config = dict(
    n_layer=11,
    d_model=256,
    n_head=4,
    n_kv_head=4,
    head_dim=64,
    d_mlp=704,
    vocab_size=4096,
    activation='swiglu',
    norm='rmsnorm',
    norm_place='out',
    norm_eps=1e-05,
    positions='rope',
    rope_base=10000.0,
    rope_fraction=1.0,
    qk_norm=True,
    attn_scale=0.125,
    bias='none',
    tie_embeddings=False,
    parallel_block=False,
    extras=['capped logits'],
    init='uniform',
    init_std_qkv=0.0373,
    init_std_o=0.00796,
    init_std_up=0.0373,
    init_std_down=0.0048,
    optimizer='muon_variant',
    lr=0.0214,
    lr_mult_qkv=0.7,
    lr_mult_o=3.0,
    lr_mult_up=0.787,
    lr_mult_down=1.5,
    lr_head=0.00895,
    warmup_steps=38,
    schedule='wsd',
    decay_fraction=0.769,
    decay_shape='sqrt',
    final_lr_fraction=0.0,
    batch_tokens=131072,
    seq_len=2048,
    doc_mask=True,
    train_tokens=654300000,
    steps=4992,
    dataset='wikipedia_en',
)
Each number is 128 + 24 x the weight over its row's rms, rounded and kept within 0 to 255. Layers, rows and columns count from 0. Numbers have three digits each. The size before them is the row's rms in percent of the matrix's.

# o: layer 5 attention output (transposed), 256x256, rms 0.252, rows 39-63, columns 128-255
# v: layer 5 attention value, 256x256, rms 0.0664, rows 40-63, columns 128-255
# q: layer 5 attention query, 256x256, rms 0.0594, rows 64-91, columns 128-255
# k: layer 5 attention key, 256x256, rms 0.0593, rows 64-91, columns 128-255
o39 094:116097079098152124121127151111109161120190128151089134086101131142077106157122130132113126124097118098166131153143128106058160160094157116101143152139130128186111148130149150127150157096102172149115135110123144124136114094142145125087107116115109099142146077107117118096111103118108121123134117145124098140130128135160118122124085176098103114126118117151113127133150093182177138084128
v40 094:149116100098126114074147138141121118111133161154115128162168165147129087111111113168128161163135125094157147121133102110112126139100116152136128112103098132090112131126127115103097106128113119160160140102115124172076107118091129122144120094128140105177089150151090094117129112124153148055133089125147126140110131103150107159112117101103144129141161146093134066087141147115136149132115
o40 095:115128116123146143158128123138110135106121142103130115128135165123098128097181128165130161144103125115158137061131102119132153127115098116100130098149094150128169124105131103173112150121092154159136146154179098091102124076160132146165127081152127065095095086152099111140121120163122137136168114138089116154118151098108095152123144125129136128122160184113092118142141075168148174143120
v41 104:120107161087120121118141140163134145146127131108094168167111098098173136119158086069119130132129137158148124127136112147157074147127159145137103126146063121128156116107114120153118148160112085098122148108118141109080163107140158146076136117129099099097146111163110140153093158172143095182135133135106136123129115130129113104142171116112119126136079189144102104104137138099118146095129
o41 108:101123178126146124143099152125122121134102144130128178106099100091147173140136128122134154141119121099132152116140140128158109133145151118136141133090151119140147193136125124119161154172126117130119171126149151123141126142120165169066116119135138083106111113136118119085135136166114125172110148138111114082148132135128116139138145125111115105100148128085132104111131175132075115080147
v42 110:131155129123131188115143065123165125135128174180115117152142168121140130108101140137117131161151127100162148166136109114173118153162109129120150130162136085091146111146117136123113123152163107214112153120140124127142139113134102119121123123163131125118125094095136120147092142135115124123171138140128161130152122098154147160138099115122116129130150134135164141122131132138149125114084
o42 112:137156119115162147151134081105111180146132140137091123157154093111153123105092111133114143164148174114122141145132102062078126107093099158119098120149152124140111129125153165126099140132130156130102132132116109091108164139117143110078127140162138109113160103177156103131080108144134160121113093123091109148088091150120132136120115116160093118102127102140078070149143132123153120116122
v43 096:101137090140099109140111120106161158059117114141148102106150100150129143117132143138127140139102096175151174133134193144130173157149171147111106156162127141132144120110087093122167127146108086121113086084105103118156133115075114117120110121114095116132150113132106129128158145099137173120181147180118163135096121118165129149141130152108125078125112105126124124131138134135135141110121
o43 098:140148094123117104098143084115142106142091115133141087134141124146110146145165098159127122142130141190160137137135107124090148146092108114102131145120157160105163091148122133121156145163144119185114087112172161153147159142152093121141117090118074122114095144135143171128162114119125170139151166131139102093091132126161128168112105123151143129145121137096161152089136178146128078119146
v44 103:178098121123112161084125092115069107174120138126128180126132108179164152126126108119151162169072131131111098080122112155120101184110147137130092114161119148114130107121105150151097140105092095071109104105134135113115147131169137144108134125122124115105135107055113151147144157135108152166088156118140145124094121116140125123127129134136145117113136135117151128131139109167122132085127
o44 107:121132128088144141110114171132139140194129128099154148174134130146137153158120117137145132135089151121135098123093117150142125131127129139123137086114127107148122111093172152112130161141123166073148078120172130100103136136181105124101129144116141123110157147115153156108086175112145136135106136132129132126102116117127118100130139151108120162144152143085136112109153129106121130104139
v45 098:125123179099129102127112127141135108118123108160094107116138144134117125117133120087136139125189110147124124110158069125164135117131104173131127112147139152135133110148117136094131131115137150127145138125161114129148143150158144089155143095120140134142078129107103100150156144144157135121118123134105104164139117126136179146138160172071135106132140082165106145119096129101134064164131
o45 096:155126152107176118142110136149097141148097145141133118101115105152127124122190156148140142157131100111113140144148136122152132115091117117124136087189161114146114106137114156118119135142168163126156152119104122168134098142137121104107118102140144173143115072120137141127158134162124153114155140118081140142169167104152154114140140137202156129127078136133098082132097099127123119111150
v46 092:091082142167108082105080120127109119168072148107110167096127157102153166107143140140117156131146113095143131133102137110128123103104120110150122118080171162127131141147118109142150110119123140118150164106118163138164160118124125131106113107102147129086117145161100137068088130099148128155129122152118114129087121114140125101152064159114142136089139105151107122133155117121116110131140
o46 096:096090118128123082134121092126109094144119126135120152142098124135154124096153112143123141096105099144151106138132135156176088100142134120117127134151149134115119113133083155144079124165140134106157113124125110103158175111145137123159072132117091138148116126143129085105125124113171144161164182151145128170122136138107111112143074111148192151125096097141112139166129111149154091157149
v47 094:129176121121121125105152122119131129147138107116128088124104139148104121113174149151109143117176101110142139148167139112163093181108097127156141170117126116100158121099079131113093142080163123116148143123177115155096116116124101153147140095135124116098094133124113105137138141101123138089159131084126143140147116155115058109188112127128104162102112126089132122123131105131150117155106
o47 099:125173129128135108103111113163151137136147126127133170128138139186133089104121146124096155126142112147157123156171139123111174155133114156125106163087099133152129168093133153147123129137108136137121148153136147138098170094097164131084145110107138132125126157135148122115110154118065120141132123155150150143171109157121120176123119157112111106131114135126098154113175137119131114161113
v48 094:124101156101120124114168149101160149075186153135095118146103130165130111129150163102118113152124148126158164114109145136166145081132154152123134138110160139159115131160130108082163131166135131169132122126119141165143157116079106143090097168117109096134105141164086174118129130174155118135128136104112127194088141116115133125142140147138160126158165157134127171128134110133154115103122
o48 094:115094145100134108122093098109134103103117137185126112140124086123117121163163116158139104139114154171094156151119135101164166091099120157120127147102121103164132134178164121131151144085070142153197109127153142139118153133110081133149087115126113061097113126140129122141159119160123110172209145175116131146135108116095088130101114101177136173127156125117130107115140124127130129103096
v49 100:093127094131156104146115116122122125153108116126116132115124109137152144091149135094109091115104128139108162147140159102122132115115159127152105149135098152101141118113144149148146142120148139126098101149121180120109164187132142156068092135103162115139162105141157119114177089142159101133115107089167158135105141147142102101132150142122147132139156155178092128121112121098135066086164
o49 104:092119111132167115144123107113094117123091139118130127136147136138145196125138162110126112104104159105128103142110148118132087117127121125155144157109123163117127123106141161126127116155109125146117136091091141145107151114158139130130101138080072141151117143105120094121162148172140092091156108143165138146123117096137131117079114112107202120168146095130121102096091152118085124126146
v50 104:119149122122130128114100140111083126162096175140116123147119139122141098119118147111139122096152158077096101161118150108132157151119146120093105134125138099135165130126122128082125130153184113140117161127195101130124135160103096158099119147115114113157127085095139099158105125124147122100110118133116124127115114085146149120114170163125097115134133156137159151135149150091107184141117
o50 108:148163124134125101154157139090130181159145153112118104109136089138140106115110106110098127114142148124115124108060130166145140112126127176125109098106142097126094130121152117121154126129110094143109104127115117124103139173102152118100155156136082103145125170158135150137095129151098101106095113158123142152116147123135078123087148118124154147115153122130077149175180132117156107138147
v51 094:125122139115160132158145106158122153084093147147151151174157152164103133112133117155147113148124128172117156143128154080143123114107157100110126115136141120099150123128135146163098117110132107133118147175128083163121136080112157114120134098117143162146098130119096155033125123107159145115094163114092116108107109123113145089095119128174137078097134116101094146127110094101135119118136
o51 098:140161152116131075167095081121094130090138110127147114126121130103116142153175142180086139125126128119138125140140176100146121123152125123100099158123160118153166123108113134110142122115145099152123100167142097119125138101075107113163099113129157144092156154151144172094087094123099115189143109102117140156160063137141111140110079086157140129146107146135095116138120088110106113154155
v52 098:104130181170160143163129110116107140128141135117154131120124127117158111148099117159171118143114120109120131157112100126107072119104148126123117156150148085136142106164080119106153121155118105149124146138159108120091127158088176162088142139120116094128134120134107127115126098122133132140129114123115142118156122097125124107162131108139137122076104109141107135134085129152114147163101
o52 099:105116141111187137117154105127106118131125137127144114150140147109118108133162165129111127147138109147132130137092127128139121169168180131133114152161099139141152140128120114090133093129147121104177130135182122063111150128147142062107095117176103111110141118164171120142151086094130117138110121162128117128121138102128139126132124144163147138122106123098136122176124109144170108122099
v53 107:113096133104130130118114138123091120170132129112130117109123150124114090145115120085130133119136154127102121135124130106126125182143115139104121105136128134115148122146143155116159149156130152149186097161138155103132123107115124130085133113123120144150117127161143154141095152172139116090125111136134118126119098156113153149142143150129105113145152118138113138096125118104139164123128
o53 106:103110104124129146127170115108126136159110121122128107134142101073125112105107155095134120078111141149107135138152110130113133128092122129106148096121144146134121127117145153149115164114110170137114113161125154127114119123156139133155141128122117126134136071140167114107123100105128095103125128109127112117176130162125129109184134127147132144155124132151125145160114108157165142098119
v54 100:150110098152127137124119147144162104070145101134117112123123153084148113147107103164154179103142167139097140126123116133156130181148147124146140102126163132143131115090064092147114123113118145167173142148098108116119157126123145102140095106139110139132147185135146156077103148106119110107122119139098120091107141127133132153111121154119143109107158128127135155152122090156118140107103
o54 105:160130137102092129103112103138153083113101116180134099113118086125125105115110135129103153120163149155098096105147137157157111132094120143117146111151115142134132103126118128141109067098127123171151120127125120145149117086135104129113117129127106158130141124086110137092109077099175166155119098153090104136110136141160168098118129176119164156128105140110110128150111116144141141109137
v55 098:102140101173130125125106157115124109114152087120148145123109171123154175092130143131138093119128140106085128104099185177142149138094111140104160182158168083099140128119161134145118120127107107092152130143119130138107118122140138132140100126108160090130152144136152138098147153126131100089157120131125143112141140121124159125137080114085164095165099138092105138117107114129146100146128
o55 105:162148109152121079139090138115114118107148133105149122092105197140144156141131110124085121133171145174141095138134131172134134127112122146133112189116138137095138125139143166138119120125130118153119155114131076081109101086183110126166120145126145109114166121103135132166160144115124117144129112108132099053123134161118088112143145103112127094134110115137152112106130149159129115107083
v56 105:108084097115122138116075159112141101126150158112124105183151087135158084140130101138140111093116135104122187140130097123126107084141099155155098128153062141084188175138151122142113127122078110131129174138155165101093135108078131140121106174141116116162136181138125122123095129114137145082123095101113119137136115137148096183125156110158164059081137133135084098101120138110093141126152
o56 109:120111097161134144145147138142151125100114131122136110131145123120123126161151099139164152094132121096070163087119168147113103147119149120165117142132128150125165124185144111178081153092116105141077175144190170129089133110105145131114134111145119119146148158156072113115137126092150109140117116169142153114152126150114088100089115107146149118123149103123119114131166094122117102183132
v57 097:151117170134133089124155154120112140093168166139166134106092092116091080089116121166100147121146068127101149114138131155124157160145125121120088138120112114091151100140139129118108111115139138171143137166146120165114109122126133117141122109112114103109122115114099096140116137137187136119185133135074107110143127102119118182102129087135131122124131135132117135154109075154078137119106
o57 099:132103130129141123132150151139116136117133144094133125130150101099134139135169092150088136130076139141139156129143150120108151147130104153118085164130114146164088103145150131147135118117110123200125088137137101122130141122159129064090100135129121105107147132124120136124142089118140143124130113135100122112110096111151134114152140136164141170135115112165122122142106101139100150137143
v58 097:113137139150128045127152138128086142109165134143135156131094119111100131146092116137127129152129117134136097115107122117127118133111114134104141115102078138147198107113148116138101126117116109148130080149159145155128163141119142122134139125140113157164155137152126099160099158173158107143102153170103122095151096120155124131153127105140123142116149115118080109141154116133137141099137
o58 100:089125147110122105123169111123119148090146093126082159176116132119144123139117114190076147115119137162198140139135107086126164154081137112095163103155089118156102110112132122128129156120093117140119116121139138127152122137125086116108126111137089147109141113121105145094143135123118091119127173129084106082118124128125146083121144122148174097134157154149110096162179133138137144131113
v59 096:135120159113093144141169122121111107101157104152120121136142151142176119118146104124101127147093104113126100156129101091119147118118121089100141143122127127176109188134154117108122125121154153170135172129125142145144130118114170126146146164159145146119147138133094129128116121174157161145111085128132095142133147139090138142159191118113110082122089149147094101124162107103129148123128
o59 101:100121125092098100144161131126116175116150152141112141119096143144128104124071130127157098095131188150145135157153097057111101136145135146099130103160145113107115175160097071097134103130140075156144133144144148152154153110117105113104094113156104116128125148138126117112110116156114135108149111164105121112117108131110131115113139131125138099141135161116124111153131119139132121116150
v60 091:146145107121123119128104090174131116145120103159135129138150115147122148141154103124159170168121091114112138126129161140142116116127172148140126104118116150139119098110109142142093120110168115122113119136114115119127131120137083080167124146081090127135102137175165137148111156123135096129121133108156131139133102123106193176106129121148158101160153128102158086139094135101127154138081
o60 098:149148155093107125116129130125170143120107096065202116158127128149134133114110149164126137171122120120127143097141167101157110127083097145127125151132139095140106107131104140137106124112142165124100142155165137149149113103121112101095116151118156151127086144099140135144141136126179135111115119121149126125145149117141140105157124136122183118140152168104158154144108140144118154139130
v61 096:090129123135099101152136127139135090162135125113110160170111128127139101112121130119092104145135121119154143190138079095140123131122136089180104129126150114138158132126094127090138119111137138168100163083143165107131126154150140105103130087144148137171145090104119124135151102094133170126102162147175148116155107149160118146111165120136084141135125107113121117151133123126154130117156
o61 098:125100131132117151162125120157110122069143124107132159132147134145145115159129149138162115089160131127157153150147111107109101115160139124160150117116169160132114145115098117090136137148128130145114118125150139115174131131132158121131158118115134174138155179100134144187164090124102174124139165117098178149115129122131144105112135121126077126099163124152107124111156124101121105097157
v62 095:132097121155131082095131087152114128137107081140115121125101117168175159167123161156171121087162136137140093134137127090141103112121101112156141130141138109136116161121080093083141112121136136135121162119163129116101151122089154133124128143118148102154149104116079137147152232108151139129142109110113174112134144111139155128091106087144107097143093098136156092126107075163118114105163
o62 102:163117119114169155116149100108136122144093151087110123163117140153113159153164134133167143140114080116143139151169123135168080165143111098107111162137160130123131139116127113108094109119139126102104115115162105130139151146142084092114090125135134111119128134113167111126123117134145117139132103137153159118116145110108080122074107141135094083168124138097134140083130122132140121134148
v63 097:161153096122148097161151133153094129083138089099114111157131118136101159119090104129155126158126120183153145139083151104123118115139101138117095127124134102171119110103114139168092119158124132123117112122089066178147137080133155113131097142165101097116121100129149143150167101169151113120118143117166093153100112125139150139166136167097101095128115111160117126122101120157101161087059
o63 098:126172141076128107115108131129086110125153123129102131165159118075068141116105101122126122134130129133179097071109158077117110128095108112097132069177138169111151117129160153129138158129109125141088151102137144155137113117126175189130129113117123149130136127115114188127125128118114145098128139105096088166096114145119125097140117122133141154170150173162143102131127124120115147163111
q64 085:121130140126202173130164137130088092129122133156178160174105096074137120141134155122164169118116150109171102126096111105092115076133132110122131097144110131133110098165082128110109118155131129110178138144105145083138121115124111152099167154166164100167143191134142135140125135096102181154141129134111120138103124101119098132100126124124100129126146148193141134129156145089167130141103
k64 102:100156117150086117101132156112109117108179171097104115108131100103156137136147138168120151142114099115124151099124153109160103096175134137114074114114140148154146146129119106123124117085113085123135090141179134110150149145139114117128132119131116097101123136146160166114135107123179152095113122141138155105164112128128144101086075163142095116128113128111134128142160108123141123092087
q65 090:152149124125151099111124107130141153133111158118116122141112136138098098129125129114133116091107167123144202170119120079143123129158137121092142089114146110113108136138143102169167152122126112116144109136166171117182149111077092123125139111119129111118130155126179104112133150118131154147103118132159137134078154107162135092139108133068105097128137143151094133122148085126120149150175
k65 088:143146115120155138101157149106130158097119093144161118112104174155117120122116108122131189121053166162154104103121121088111168109126146158141131134132096100114096117133133133112136090122146104120141143124151111129116106131102088135094127099091165099217119139128088141191140110126133124138109115095154134120149119172170108124091131164144122135118107099096157116114132090145117076124108
q66 083:154110131120158137106149115159150090176092094152087123145163119133142148108112136109122133118162120136131102102125084130139093166120124129148125160075119140124133091148134150130119105109138133093138119130105122112152156107139134128134111127150090176139097172115071148151125113131116135146127148111119174103132125142132158145149096101115142124102113168157139099109141150182154125197165
k66 094:115144165141125121159082163132115132075094148102146097114112118074104101113129140159143137138115131096117119153122161174140122128136133167116087155137177137120110110083093080125134126128132092150128139156121125136130133135108093064109113139137148149109098107158157109126189086072110093104112171093183118187076124139146084102112107137134100154121140131156125150128103112109141152089110
q67 090:136113147115132153165128111107134125099121140154132118122155143161142151207138116139112096127196160100148125136142140143147102122102132096140075135168122148101143099149141151129118140120135165123129110139125095148146140118154062121128124093129115095138123167133112147168168163085124115140116111127126120152071146114095116134098115139127133173151113157140137181096088108121116088124131
k67 089:138138119162158153109141120144105098104097122147104156164133132099151156113128122120132122138109143181130135117174110123133125127098131120152151141097133116152136167100091140109138107135168128093146137122098191095145122128134129178160169087112146121154165109131130158135146094120140150100169125116108101124114091097160132149130189121122145141145096135151142118135119151159124078167105
q68 078:141131121110113099128133144146127145115100134085138123158163137167144096089098132132117143105169129141105177127108159116166121139177120139148141110133153096133117103067138138158146156164135106116141135185157151147128112142139130148154125139094150123096133086123147156093162105161107078115096104115111118124135154100132177167144141131129149076149115119079105116147120119146123126122160
k68 106:140111135141096161139147111163128126136149146129098140110120092110127135112144115111089144105150094182134165151172129152156149107129146134130147124145150093136133175138109150097111117113109147129119117079098118086134133144116158103131117157149117139146168116162143087151149149079142158154117088094136160099109122145149078128126156168080132087120126135093111125150111140125079130144119
q69 087:081128122159095129131108120144125132132122135099138122132125121143127155134144148120166129145131137151079074133174098122148122110111138120140136159147157139164159096136125135104097134139139174079136139165141099090100131119136122124105113143131118161123128129150123131117097108121146150127099099114080114136169109121048124145153168077131130135104130131111136146136117157131096140172144
k69 102:102124136160120182133079154158153114107152096101123178127131093112105148102131183121123116133149100148136142136140163140151127183121138128179130138115166142137132075121090159128165159164137136122110135110119127151134132148138104111137147121141118138085137123172128120096158117112088089123162121131144148180087121147102086132155169140137141130112138115119108159117104139142154157176157
q70 097:182110135122146093174134100144109133106156109167102101131138121138118107150137113112116074101101127131143134166113163108110160117129139161105151132077106118124131152112124125124135128115085128096125176161137169107143123094095113107152131141125157123122127138082110155128139158119125106097126162130113111103131157129154154134108143092078122132155129134126112092113136166120155162118116
k70 106:111105113126086119153167125168078106132116166096087110168113084133091107116123095134083120130114104180177174170106103098160116126131124167184133157165097129119131119144099153155172135122130089139162121125104153091141141118143109109156092118117154118135153097139132071116188109134150092121115138116148130140103108103132130094112134139103141164134112093109139126112119125161150131126147
q71 083:128166113130112086130114114154144173140114127118150098146131112152149110113102130116137103145148071150149146170125147123129145145146141124125125083145139162146153134090142164171133114158100135139111112141160137159120099125096095097123146124134095142081112120119138140102120196133149159099157151123161124133103122118150127121131117128139129106112149140142083159128102114112114113135129
k71 092:115064152143164135123099141117127105143087123121085124137149087090146118088164142164139154159135094148079131134154138118146144133131125112095107175158089133113156119083119120154113117132135142109118070143088111140179187059132132160127114142141116135134146124098115090114124091114134140157123101094133148151116110058127104118110155143131119129126151111134133118108139149141151130141120
q72 084:121101127128162135149140057135115109125098101146101102071090115122182125127121154113105159135129142074102129142189143138143111145138111095109138053083149112127099141157088166104122137156147092099161138098121139154132108166122137127108138140117127122167099169127120144115123108081160136102128125134160107116093132151157140161095103129120141132089135116131131134148151108122161105124101
k72 086:083135174106148080088154137091130103115127147140162124182145152161112115143101098120161109135130116131131098161113109135141105101137151136134124132155138089109111133125130138161120094162110111120132117121101139121153104153124109112143110130101152142153109132110120103154131166105095109149141127149123125081082129105150172140136152119140171133177107128122129096108163129125155157117114
q73 083:094137115144084120160109123112139165129159120154137165105136082181102119156149173109119177146119108088130133150120134147150141163175120132129110125166166149126162122165101126118114165105113112129075128187124093128133145112137116086090093137155119105141130131149136089081130128139133153143159154129105119141146136145116108107118112122157164122148168163132111134145127144157105184122152
k73 086:112143166133162126110114103138105117157137150106116149127085155056120168098126149114107172155080131134130126099118079112073102130163118157140176147128113143116111158120106115143172117153148096132136155130146145152152135134097138132113140123115114150119127099126123141117112099081135157128117122089127154119093083109127124144081117132102125131109138076113148127176116102104153129137146
q74 093:129133082121083145158101122111124140130164125179149123155135108141138133144143151134149127116123118163149084087157169149141149079102132110161133089173137143120177121127128111137096093154149148180124056149104120154168154095150143129166149117112106127112111145113162092110104148134136186092185163132121136152111164128087164158111126144136153085139126122168137165135140076107105129131114
k74 092:140140068113103161131103126185145144179137112088145153113110132093124125111119119139113129169144144134116136144150092129150113112158104146154157112125093155107125137152158114102126149137124131111159117086147088161137139085119131150180146101160179121097152124152099111131121124107181138161109116133145156133116090129122092130179110125117132118089104130093123172108120101132137108143170
q75 087:159113168121136102132161092119116126178113095099136154174123125156162158132137110142104109105155094113122137097096098120099142157135125122131124138105115134101141096081133152192111104118096153129109146108159142135111097099115091116146176148088142153123114134131154154133133179183140105160129143130149173128115085127129122126119136112105137111141181165117132118116132129146125140154135
k75 097:138094129136127140137119106119131144157101110135099134131112108131172124098124069144132107109131142131149088092148164144121149106125050126131134129099117192092179168133081171154101097150146143124122081101107093149145153124156123120117122061138159131096149104113092103147145136128155151109101141161111124133101086133115110136164127116130143120130108151114124124172123134160140172124103
q76 085:131152104100110111077105097137107144141079144086090159116082138136149120125130128160131120109130151107122107144126122094119121128126131144149129153138114118106103122103108079158181145131138106117167094123114119122141111136066112167130111160120116140127135136116103130106131102175163074193115088132160199114171120151165117140138149108102159111107124131087129118127121149114120094136147
k76 088:138139157147110162142097146168153133126144117110112121141097126126076100092119147121143093125125115118149119133113121160142153149119131131134085120085141176123128141106120116160153155169104155177185148180098143130121160161122144114107116097134140142083124147159149112150172107122119124125116116139155151159097170153093078139125144092081135145134117114145139119124134138191168155154134
q77 087:153113081098133108115144112092151153136161148105147134075156155131088151121123101102117096131082115111170131184185113170159124137126134088101096132155151158151129124109152160110121122139153166137075122105126087122101118122128124115148093140100143129160135105137120183136128069130136115169109130101118121106163129094124114141151136112089124125149126123136171109185148181116141112131123
k77 100:134107150181122106137142111071076098141091146149111126097129145130156161123176123169127103152092110143132112139118139138123146129110069103080128196135120087114110094136130140151126123115116114101133126058106140115149139186126139134149120104109078105129146143075116155088153132158111109118113140141143078097150105154149152140143093142104113171141122143103141118178120134123081114127122
q78 090:138133155151116137138162140119152096167153108147131173183148102179153155160113085068084153133150104102134118119119116134144152119147140123130115157120109136116131129116124143118135134099109094151126169152141118122122118127108140121122138169137132161113160138097132138099141180120119157161147151169089132109145122100069145122161085143154138125129097169084125133137136139152124190150157
k78 096:163131138131158092160110109164132123085088146119131107163104139117200114178133129146144120086099099146147146103133195146112155106104119138144099108096167156093122113144126144105115078148179141103101167122128096135154161128114118111115147153095130110170131126137136164156130148098146137101116152125123116160098136144181102095097126084128127117106129143135090168135131116131131107106121
q79 088:150109112112136113129091175162099093138132094161125100151128131118165107094140105137140126092112131125120140142102143116116151125087106106095110161123116155134130133147135119133092167136138091115107140112138107153120152129120166173133138182126162093118157143137166106138118144125134122114142106108114115126099115131135118118095115167066133176150138104162115129096126111132122108142121
k79 085:125137111101060110077154146111127119137135094131141116130146118178133123124126157116107153114108112130136091126154120115167159136149098100082149068128095148178118105112155130139099137116078135160152138158081142164108136138126133124108077121140117157152107169126141134119150151136152133130090155147139089119114180146117082090131133119109128083140124208144114106127127100142103148166174
q80 082:159139137074143110084166139110089125122141115095137155146108134132089106142137177130119111105104113127145119115106097110146141173136139126149155161111154118105105158113130130112154152161092115165134118121105178128146099119161101161101142127084130097134117114151156135144140135136055148108117136136142110134093135108148153151102138153152137131162135138156110123121135170087176160131124
k80 090:124118163106173116116144108118140122126138125086138138103126111161123090123123090153107166163118134153060167091135128113114136118132139111141119086162159149129084068113152174128135129128139104101138147091105110141131160131120117077089111092175125141086145134088144111159123153125183114159154141093103130109160116139166093145127120119123154113097154133130114134134168140134176127188130
q81 089:134150163133139097145137100111155156127083143094132173137117125159116130117126152127159137128136124153129130104097107107147085131127109169148158147155171139112177142085105163141092147150109111130132090158151133118113105114156112134093141166099105128155118124101137098111161115164126092131121104167136170128115142082163113117129129165155150094139135133166130149140106158127104158113114
k81 090:128161146131099147129092112122128125119112094134182136129119135102107139106110203164121139137112133121133118113142107120153138149094125122132158152083174087123138110123097081135156184144110156088129120127142154157146091133104076162058118117150109168127102109106132103151120129108107116141120117117117167144145151160107129159108166133147145114106097121157124137136111181119150188113168
q82 085:082116103106119165112170128132055142161146121163138093169161156159107130127149142165098165144140122120117124124111138099148105161147090150100135187137142090107121169182117118136145144124096136138153105112123142090129136120137111171153142119139138099129170116147137143116116151114166122116101137156125131126186086196126124155166170140145134158145166113117117125174108105116128143091145
k82 094:143155088121101085107115154144136124105139161122105175144153168146150163117112132132142134146108129115142108140134115095098087102163122150130122097189139167114181150147136114120115104131177121110106172152155132115119184089131128137123153104094119083124129151118124128115055115132159138118128105174119142113133156082145179149130120094121146117166133146132106114140113116156132127111100
q83 086:078103164129141150113184112109114169128088090131148093107114138149133119151127130113171116128147167160133106118098143122177129113103141128128116141095118092108122085088097145165100140113111125158195136067101168174160116102068120146163139158080116109126147138091163152148159148194129098124144132134122096062127130105123156160132119143113123121102131172154103131105136124152137111098113
k83 108:088056145129143153135120122124104126116098100114092083110132091114125124113148152120151054162125154121102124106129153132216136140077092133101116131102136101123131133098085151152134135139125126135132095102084150101165120134075095122176127127137171145154115119116122097136164115158123104169118114155127112129103088120127097150140117134147138126172119149120127120106142108128093154111142
q84 094:177118134122153142136138148129139131086143137136195101090126116108159073117121094108192104143100148111119124131114112154119151106112154091117156118137104122135104136111142150174089126134127141136158129146124127104134140138117133135137123125089154080160169153129123093085133145137117139112097133128096109130096126082123084104122106092115151134118109104155172104127122128109150118122137
k84 091:129109103126105131084137101146116111110122118126116135134117108197162146137102131103134117122134113210123163150161136157133105106110164089076109132119122148097105089125152148102148119152133116114108124068067131138135105131100117126128144116156117148095151141068150135110136123106140164173114122133092120140145126120153077126102115132117142127141134165139136112151155142127110077137082
q85 089:110105130120123133111150106139108122127128125139142124092097126117075117113123144141119163172082115145111158115104088130139107149108107141138186136171120129130119106104156166131157129111145154141133108097109149166110169142154162133130163130106131077092132156158117163134120086158141109124147138154132129106107131136145144122177147126107106124116100167125132116086154159143102123114139
k85 091:121103146141165127124146101124127112102145146087138166152121146100114115157079093118172154172126163066116117130138104142113100138121179127180146118140113146153143135074110118176152177140123092108099108137182162128082162119148139137118187106131133111119119119142163137138115077171137156116160107129173131133126125112130128134119144155134121124110163115159162139109134118156148110108114
q86 092:152165120116086080087127172115136130125180114088169102113121150139140134120094182115076147125146098106100150109123106105124134132078139116097148149134103122087151177145100148182118184097153103121091138138107124090152122116118115133096139122116105121112163121120127122153145127144130111163127118129110109124124160148125099156135141159128130105089132151162105177129116170130159125132085
k86 097:085148120164071125155093138107101106123143143114152131095115126100110128134148103161139129164140109152104113133134133115175108129134114154151132163137171107150116155074151126131141146155079184125149136122093122119113123143090117110105109140154129117115158110137133084150110104121160124135120105127144162129154126131125076122157151125127157094154128120153111141128102164146112110121175
q87 088:168125128090131106101119153138154118126105117054127125137142183113135091116140160139117157109115128172140157155120103086103110167130092160138122123152131126115095138077126151155141152101140136100143140149134158133114158117130121086141115088142116145166127089128158134128124096136067191132071126104126132131095132107123154187129141170166159108137118108131120141135094158143148098124081
k87 082:165090127081142116093098130141107070103123125096062137138178149122119096124134159155140135161149082125129125114105111102126121117150145135152105136133146103112105111146134132140149140179144105131151143102107117145121150136094146149151139143154109137129092120104145115130094117118091125102126146133101093105153143141148115131088142106139157118146114111158116132124133151154160146119117
q88 091:139134096121127075107157181144139129120140166127082100119090123155114131109112101115106140138088133132123125169134141152154168104150156106114106121112083168171101110120137127115101138129148114096147126118130140126137141155115104124135078118147140150096140128091117148142155078142126152166171138097118067138110149083117103125126158123121129097122115126056134148124141122080112146163125
k88 086:157111117137164107084172162069134135119150120157134126102117107123144147131169121123140147098122127136126109135128163107138151128156131121131133112135091163112084139128110164130102106122143062127163107122149101142109157116178143150140105145094108151164130105151111137141126167162138139107102179148119075120155106153115130121155124150151120163102132128105164169110162106122097106171087
q89 091:188172140112128105138092159137150147174134090113129153131145172151178136143127151081115138111147097121097151138144115141089125135106135150120098116128167135114124129124097154144106117129131120133142093155135139087105098136137143086120153099136130156148140151109118124106124148134079160081134121123172140129147118142103102136121117117158110078096118131140132126132120145113125104158146
k89 099:125210129097115090102107128088172155150110141120120162127099136152120197103059112097123148133153107136094110123151132148139126139135123113100107164145115173101142124144119136148132105145137128128129171118128104127134158099118138132060153131147099115096121108114141131139119120088119164126141120112061150156139167112126169170099152130115114109107092136114109135143124150128111151143108
q90 094:127140120149076117124164121135114124052128173175115111082125113116108172082138117109136111161105138188113078152150122123105112122139156125116083117155116165176133112104148096137129148166067133094114151125108076151115139114099106136150113138101150155089144154137115120141139095126200089130131123071127104131116106122157090160157129118096117141136115170120125122113137124143144100107120
k90 092:136129160130124132187155132121121094099136157132138103116119147126129123153116096119157127144102159117137142155072111114081135089146098097110127149161115120161084119140168130134137091142132149114125147112077151129141143155127107080163123131106124082153100157107124091142110121125178165137102119127173149080094107126168114148144163119088098191139148161090164166103161136157122107121097
q91 090:173086126087122161155136151100135126138123107146132130098146138180125123156118116090125095160139116126152114114152140136134146116079189146127178108089103119110083129107098120123135127102140172103087139148108103075155125142101133150151150148120074109128104150145141114143130148115144158061131131136117113106147119139116141137134149167119109069117122150125127109127150118147134124140114
k91 099:123190180127120153153104124135180146129084109103169107074131149087152099112145152138157156117119115120152099147146151094163170103140109145082165105110112139123088150103127126110128080135178151132145135099142102133141119146124095128149144176091141112144129130070135142151109164137108137112112144095119107151105105124147121087148101135143118094137166152122100092099143148105154100126140